Weights of a small GPT-style language model, trained from scratch on English Wikipedia: no biases in attention or MLP, a variant of Muon for these matrices.
Each number is 500 + 40 x the weight over its row's rms, rounded and kept within 0 to 999. Layers, rows and columns count from 0. Numbers have three digits each. The size before them is the row's rms in percent of the matrix's.

# layer 7 MLP down, 96x576, rms 0.121, rows 29-95, columns 192-287
103:525552491497481454491556481481475488456461549545507493529523495470461413487478568563473484538502458467505492493505430529437490537501559493493460521454504559461547490381491535552526517494447481463443508427528549466528417525470466477428444545477581474457438505516418547518541474481512453496
105:470511538486495424567538498496513516479463445429508470497508480487458604484478485545496462506509499485539463451503427447488451456540499497495559422505451520492488475505449477513494498491493527434541508529519569409488512456443454495522478514522528498437550525547583471485403486466465462420
097:477558426536476503430544500480497485464498474521505563582419514466457533452504494499452505513458533448502454493466544466467492498443519501430490463466471472538417487487494523505532508527502520408496560535580566567514441629534428453512470513402545436526501459490522508461493494545587490526
104:527479491443521504554512429591426538600551513531488650570524619481469488481529492416532540444537426470447557541555498430478436476521543510508539507516522410507483429519468488467502539472545458488482478536462532562469551583494494532597512488525491582535534557482436437449501507504493518478
094:541462557539568524459548504538446507538501544499512584564508541467492478428556476510505551558501538498597474461500517524497495554542481544579497561492489576497448472477626526523519507503468573608586524488460442503486524593484519549477466505499496496531511577528513523559497497572474466547
112:465507467515511521469480531507469495488457500511555502499484469510462528574462501524487488536462426499542487486528523513452480537471490473483494486544475493434618495505486543553522478397572501528473531551567549446518504445515425488488529423436528475401508524561576449521480575488511413554
100:502509544514497523523506485522467565499469600514532497530536511451526495527551549514458469594518550466492492565376517511431511509530520467480466540524479474563478552476518463484525471464442495478491477471511501486567544545428547520485512559527432454424474569593410578540491434487532506475
097:455482513514478486533502503413457512431493511462476455520502503465459520541503427486451540450533482529510514535378518517449435458499385483499475499472493566462418497483476519541470474532481497486541485455503511433594480378480536485516544578514466552517442438473498546476560472511558438544
100:423544593465489514504521495451499485468504508494495496451530566522510503549488532458491475494549520494409518588473540533447496527468538525445530521499484435499439464488526533532500482452463541506539423543419465471467572465498577540458505528506491512452432444511553484454543387562508633455
099:600465591509499509614489489559503442522475512508534605507473523538520495478544567543512491499506587510544467452534525533588473461484452506560452503545512507541487488521498499558526544438487379481513541548537459433534507414523559508500459505530490512512503576528459485518509507570457504535
097:462499496540525448540521440476489528478541487544560482489466452529475558487471508544481485536492505498471490423478499511489463519501536523399505549533512497472513521450500580506500456477405579465501475428567448472503403510488558504496476485524519458561469512556505519532510472495468533519
098:454491501471518494458483530584488479478447473627462554485510501561477457484542513532513534504505507512501497489560531493509501513465478511454485493521497578495521491377502438465549518496525496466494541491506497555380577558529517489455467499498573446436514476557518545507490547522471574412
105:453565516505498478473473515436521522426436411546468546415532510469486534543511459453494519491487539437473505519529460494469472436533461493505472506423527488499459478551492526501459559578465533486489520463512516552457448514449536484466462474477466476558509425498430466468512461489523445529
097:490469577541492470493507555492513478482560554496518528549464537485496417481533490484568507471524563501483509401470492489528483491520441558521491459492526528514550539531430512460497515475483468604570500513460455486516472442510434494449428474427425514560522549487529467488518525499509482560
097:554481529501472493493520564475547513538513420480474529504511500477512558559604497555511514508510532478416513516552485504541480450528537534527484517495520484575450519521504494512483527484515486520525485519426450506516482515523533501541459453503546491423534461510611451490471484513559554479
098:448522609519522493510522524541564509510490496562506443478532505517478499500527553505498460491443529496553472587509476528486527448483463545490459500485505506505486548511559554496459574451511470496549549471537375600516463494549419484505540520538432516502538435491478499479500471502492489484
104:497480473543501533575414588401553441479467478485579490496494459494594544566526534578526510431554493544523513556331494523531577536462494503473443567534518489458540569514564459475530481465457509562449519462595436465519499545515506484545568455465552456496468518531466494572504498565492428529
097:484583488454532497465471464495467515404389486465513584507475489500512507505477540478447531562467454488477497501492468498485517524504559456498527392459515487530538556507467459462445496611437475494497542429556486611573528540460556439506463545541456467551473468507494545561453474487526512496
111:471478544436511481477503486513466533500506517506441428598533489501475528557495456518510495568477475426458532568462459466511495480548477549548465590448507462566441478491518499521441520542557475523494476487489455519476444550473486479513482499569443394482475546536457625498500484501519524517
100:485510492538604505499482498456551579474503580445511537492512507477513475463423481530518465466493449482514495491549465457509508468498450565585515412458458476570424510551494473483488512542512543474492458461461518508559549500475545470482420444511538474472529459534459518477467531473549489521
099:550516392536563486563508438469503483473462504438492514549513506451485559529481556503518458496503459504466436451505558572515506520403521493490529472454527532536459537553546492348465419540500536471517498513526480501468481463497411516519460487489472434564539570505431446533518494491567502488
092:501464512437395547521435513455541516520486471538443507465505528538460543469606469417485498540493478487521502487527480506461504456518539433561488469466488505514444506487529461465503522449506491486495498507446519472555508552512488521570553448557550470439493525533473497466543447513491505507
091:538535524496533515457531506566472500521448482477541516551515518489498438446535521568487496514459520465479491515522523514508452488502558458440520585496503463524526457435544534617457440537568526460529496516501504508433457447511506476473481510501425509532529420495400503517526576486490523489
095:500455486476482506504491463569538457506506529520439486424433511498511507515427501483523488471452535527433532541533495494491529514468539522496466434520529533453510525496504488497543447498447611487479487416445445480494526515542489537481513451470533521533524482397519546461517478544472529495
100:438487508502449503495484469545490478647515543426500485493497519471493575564493477555491485457485501508583515510546482469505524448506529462496502549474484524515551507463473475480543479443514466502466452565525476489567508513517432527521522415479511418485530489554496459528531529485485424467
089:524551522463520542507473508502501470483517520567444455533568487550500476539499508439529492500525595543493467540466518545442522566513533440506501490479480462496485532482501510559574487471510479486546442415548463516412463490440486502526502563544471528466465481503467468484528463530481603437
099:502544468500498495506506450491468498478517465537478388517499483556482521518531518518536529507505503487437497443479502496547517582491528497501482439526553486480532574459533577416510525522473512509451484570566455489439459476520569512422531452472460515643490550433538544540472526521500597480
105:565475535551491469494526532475491468485494469495555460437554527514519553490485468474538436481556471467479503505551480492532536538518495536494525547511490582553514524560521561527511565525525495523467589547363538490557527522506499508553518436500526465534515523526456581512522508507493423564
100:452492490508440525544470493552479506490470443466406490594511521500504434455533491508493546532492538537418500462513519427503522491553439474488435492461480488552441518584530491436544532446468458541510463512589497548515446560540535492555488528532592488519539442436429578528509436460489565432
094:441561515468559511468504461427506442452443476502546578585498498500538507524407508530494459541494531472557433508462472505404492481495565511521479428466511512610489413517491418557522467482530495516567479416438477471505514435506539464494569410477506497488510505543421431473505556506492539453
098:541510511488507454409492452497527546527513504510508472459581503489493520580456537509549425581495431484512562459537505537517482516544514492514531463496450559506537535541529564538499492496516505512497436548520476480520432410499510479479472506451439595480477474468467395487458470492526506478
091:510570494517524520542453473501486530503495471463498460384536479545507500576465493545455526538525580569538473552523537499543470461485462524557526458527502516498490527508517569481536464556483457530459473536499499441473446443507484546430526480511500531527461501521478473562544532534538492460
131:458474495494488477510499455537506483558505453399472483500498603554468458458516497519559519507516486480556512525604525508501449539469535482493501516499489498536461488457492434577447522542534494462511534518501469533512516514516516497542487571530436490601577485527463447441497582510482494504
102:521466448529538498508538513467506490534512457447545485502490446479490456541602530472429540491477474483483573511513504509465482451494461479544545510517540482546450506493455455547483549423544455586528499424625470476424434472444547498461574492488517520432566514557508469553526403502486448500
102:443449469453458446523505505505571515490462457564466464551528550479516489458443527493459516462451479559416488426553486438461532521407473438462504498499513435441526519495463520470518522514453556424505510425498512457465488550486540427464453506516534418432532481545483561451429568466495581455
104:549438533573504458490517491537535535488459510483438469468474529473549513494512483517614586485497523479496544538498482493544499542463599510493458552501515425580511449548516500595549537509494501417547488558477517522458525532481541516471467511515481491398565468470504450589459477475519487567
093:497486551509518490518531463525490509494526552451554495449519486417513558481466458467505548526464488543536459454535507463571502438538498595499432483525485506498495467536460464526453456511472497577453421444432517506536579446484521546497463464497503430490509502569480536438459489529455483505
098:497473526546467501464534541545531517569511550496492498490487456443476490471464477451439514470470518483521516459385543554532463528544499487454511483572459496564558448594525418480509503530478509555575509579471529462530480551577429528505521511582505536509471487451615421545519527504489482524
097:522523451456478461550451552455519503448477558532526541451454441456531485502451547499536511433502473563492534505508532540484530480542564523545532588496497484446488477524464464510530495495508515495558481494436551494567544519511592475402507457474575441566480549515528392486527448436457447516
101:530496501467536461444495518545508442513475444516495483494436463519456508551515487531463511501462577563577508460475519491465435503459472502458522514511419460506592448472415430596484441481517557533522494539441518405537500515446471579493580498487441525515470468482473481541540533561439508498
102:450488433537475512475458492529415447471462532492511514499523443491537497504494548517496539495519545564548403508508481452483536575543434564563545555505555474487506470485518536553530518506462475517525504521496494539510449472490515412444411513427468462430478431481645504483443509472477498458
090:443471450510514443435510445421477499521567541501568471490484486499465457503488509441473488535520541421493463542411565500546471474590490564513534474531474556549529473544447578458447482494486529532481575503526438457475498456521463511538552553488485504408503492476563459525463570502471527491
111:425466535412445470488426435517516503478433477463496455467511494540492462519537532597464422528507491550582504481497511488487550459474502494427562461484471517537483458421516461495529431475466464412464433491504515480470538548489478530510513535481479478529500459511497499500455471457468410384
110:534512518484497518529459581505515525500480488437503444386450472525527514545503514505508455513461495602487522471406490519459518445484442467513497590549529485482477534476461518456522550471492523570475505505631515480519523539519509504539463541546458500445500496436501428519457547508516452502
098:492514506445495515562435479558531507534519500472428458613541508514481465505535427536499506472536483460519575519489494497469445527521499470563515509489460480488516472581503496504487497462542505451461433509574527511462439501535499584513473508548498525453435513514534488538493459477447521527
099:482494455515464567516497519540448464534583449563470483557510542505534528558481434551535582472460546496502486407519535490512494512549525489478490539565513506442388439435559478522494491468513538523533477498459510526444445525554488506538515504510490479529536481526494466511493521549461481545
102:444514419539530521552466489494479415473538507510600501479528455457522525525546567518571508479471482461503437500509535469508480517489460504472533524556492537449458502507509522454450554517499493463522541477504496528450475423482502456413495517452465468441471515539468506485483494534489439545
092:520439488498508477524490513515502528508547488469474577569472494465503538509491457519491493501524576489516556525545521494518493536469513477576521550483458474513470475466536456483509545494560488475444481529482529514511526440491526481501461553546567454591539444467507501479526482433497496491
108:613521466470433487511519457509435502452495432585469450537574492503485414464543567499496477434523484512505487466635449532495527477456519466467535480454510431458533485478528499525509499468506459399468566555457477496567479549512483545502506534517512492485490517464507507494526472452508485552
100:499518522505525476578445480501550493461516497446473505473504485520519595540538512510472496507470462500493497485485487474523524538490380525480461439445467494516475519558570513517502499493491459465410460512490466428479536524539555565520534454501431480586472481471497492550485546513530557436
102:467464533499477550543493550564526497574452503476493467543460479555493508542419537481487511460511444471513508519506522458553520526596529451514536555532509531428496496527523542475447488512406559464489540525524569474560453533505474456521556509462537644448547499486457480509515436560539469555
105:455537587516496497491505550431403525473601565460541539509516471456563521537473504423432474562524434479527526557469519512515529504516500464408535493514457608430475543539508467475529482513465482500480552479475457465625465530497345476467557538484488538538409542483451555487506499488559497498
091:492556501440498576473527518524499506495499536552508453504542518532562549497457512463444444491548523461509549601517470529515517440553499482462457472479467478539452427457464546578452485452504467435507525482514487525557486519433509485445470538505433500444584516457430554483508462498494465509
104:486533479485434536489490489550505435481493483489558512529414572513532580496466519571451529521529495533538507444539506503460527465468455508531500477580487469528469518523473548421537477529543532497445538448507508491492505508518515554553492491500496432577515519420408448415540579636522482557
097:529548459515458531399475490492481517517464535476516454526478513499545476464512474373538468523493490496510462449487452455507518472458468527388462530472563453566533506541435449473487551481538522465520491465511541446428453504467577514498466515415522527429562532447513491509483560467525433500
101:559452463480498511475468515522549531525496525495505532488529366559507490494503494516498549576548476485487574569492546465543471363476508538543548488490568543478522517507511549531521537500530488551458462511505534521457514507529447505537540427460488502533497614478498493532501559468444514515
096:503525421445528500497466501497533498460519464393540470440475496559519551449550477478456512520548492457484513508508431531491473501489479434510509502492501509471458497485528605453516511562564453494427453595379597541444515454506516455464430490544581490456539530449571431452532493486563532511
100:538473502488512523460525501451542476444468492533488557542468550526490440446503494561455537456515489492487464504548571552581440548481507451534500561474476496512504554476552461486526513511501549549538460547515614530437491429493501537520539560513506490424499499500469432483537468535485549536
097:549579555526534462535464503502442541427507593521461528486454540502522456467515489584443512605464461460432497531465517520540485507380529507483461465504488435495533523452469548447523436508479480440530493551552431526509498521431521441465465500591518445437495450498419491541406481535463483534
100:546527488449466516488540501516517503525510495471507555466486434501498435488525544473529557517457444548583474522494474535568514507570524448539430510543507528557507479528535572465539448561504487521453545475562429507505528382513496495530462558512505567462486494489595494485501410512490432496
093:569516552494414478493492505491518556509492446481423501461508527487414571513554495522505503524446496466447485477489562547490458452551447489542520401488508511526493467486476579491494459537551510567483477526441578426501533499587519547419568542520512616480529477522483526499550465499546554454
097:494526471455504501473474462536494501465485526464492518452437509538524462518559493407514475462487489451500527440459500542434543475539395500514467469493481458522493499565573521543531446506531411375461505559534423442483487551431511448560512483501474473578520501449448479440487520521539474485
100:462501518549471523441563570436492464466434501541498503527522519509476480412504478526484473463500510514488526503421488547509487529439604407475571434563488471508473513521463505496505483610517525480536511440482496577491509479502511462475481526463501508528536510482509548494469499502423520501
109:506505574595525479523496510503517507482521549539458484448498492468515469431509471486566522458441525543504502513471552492542481496479534592519503512478482465519526503449493508520495514465542500519492472508583446413462573496485491494497518461475543407497503505472569588486487582509541638467
108:536449566501555542537519498543555552539588556448477569559544545523488541560479447516502492500531481528468547532536516474541502539499553523482462530517584478593546466537446478502550550524546507499502516472512467531513460529507495482525557514500548459497506446540498501483509503494508538525
097:494433457548617494469558499481499570512523568524513508435497461548455469481472520495408564488492521550494533511500505499522535471521484491492486521504519574440568455497518513444508437519446488502458521439462558571486506487465508450452511551478519524471494479507585601497522546417494441468
100:546543571471519558466390515451530490456506476529515518507546496476481498552510475547544491479527431578474487490446522468478494522486522484487490511472512423515501528524424505462477427492507547515566476452504450520517560505481546492548505524495542468507526523501489490524477517476495456561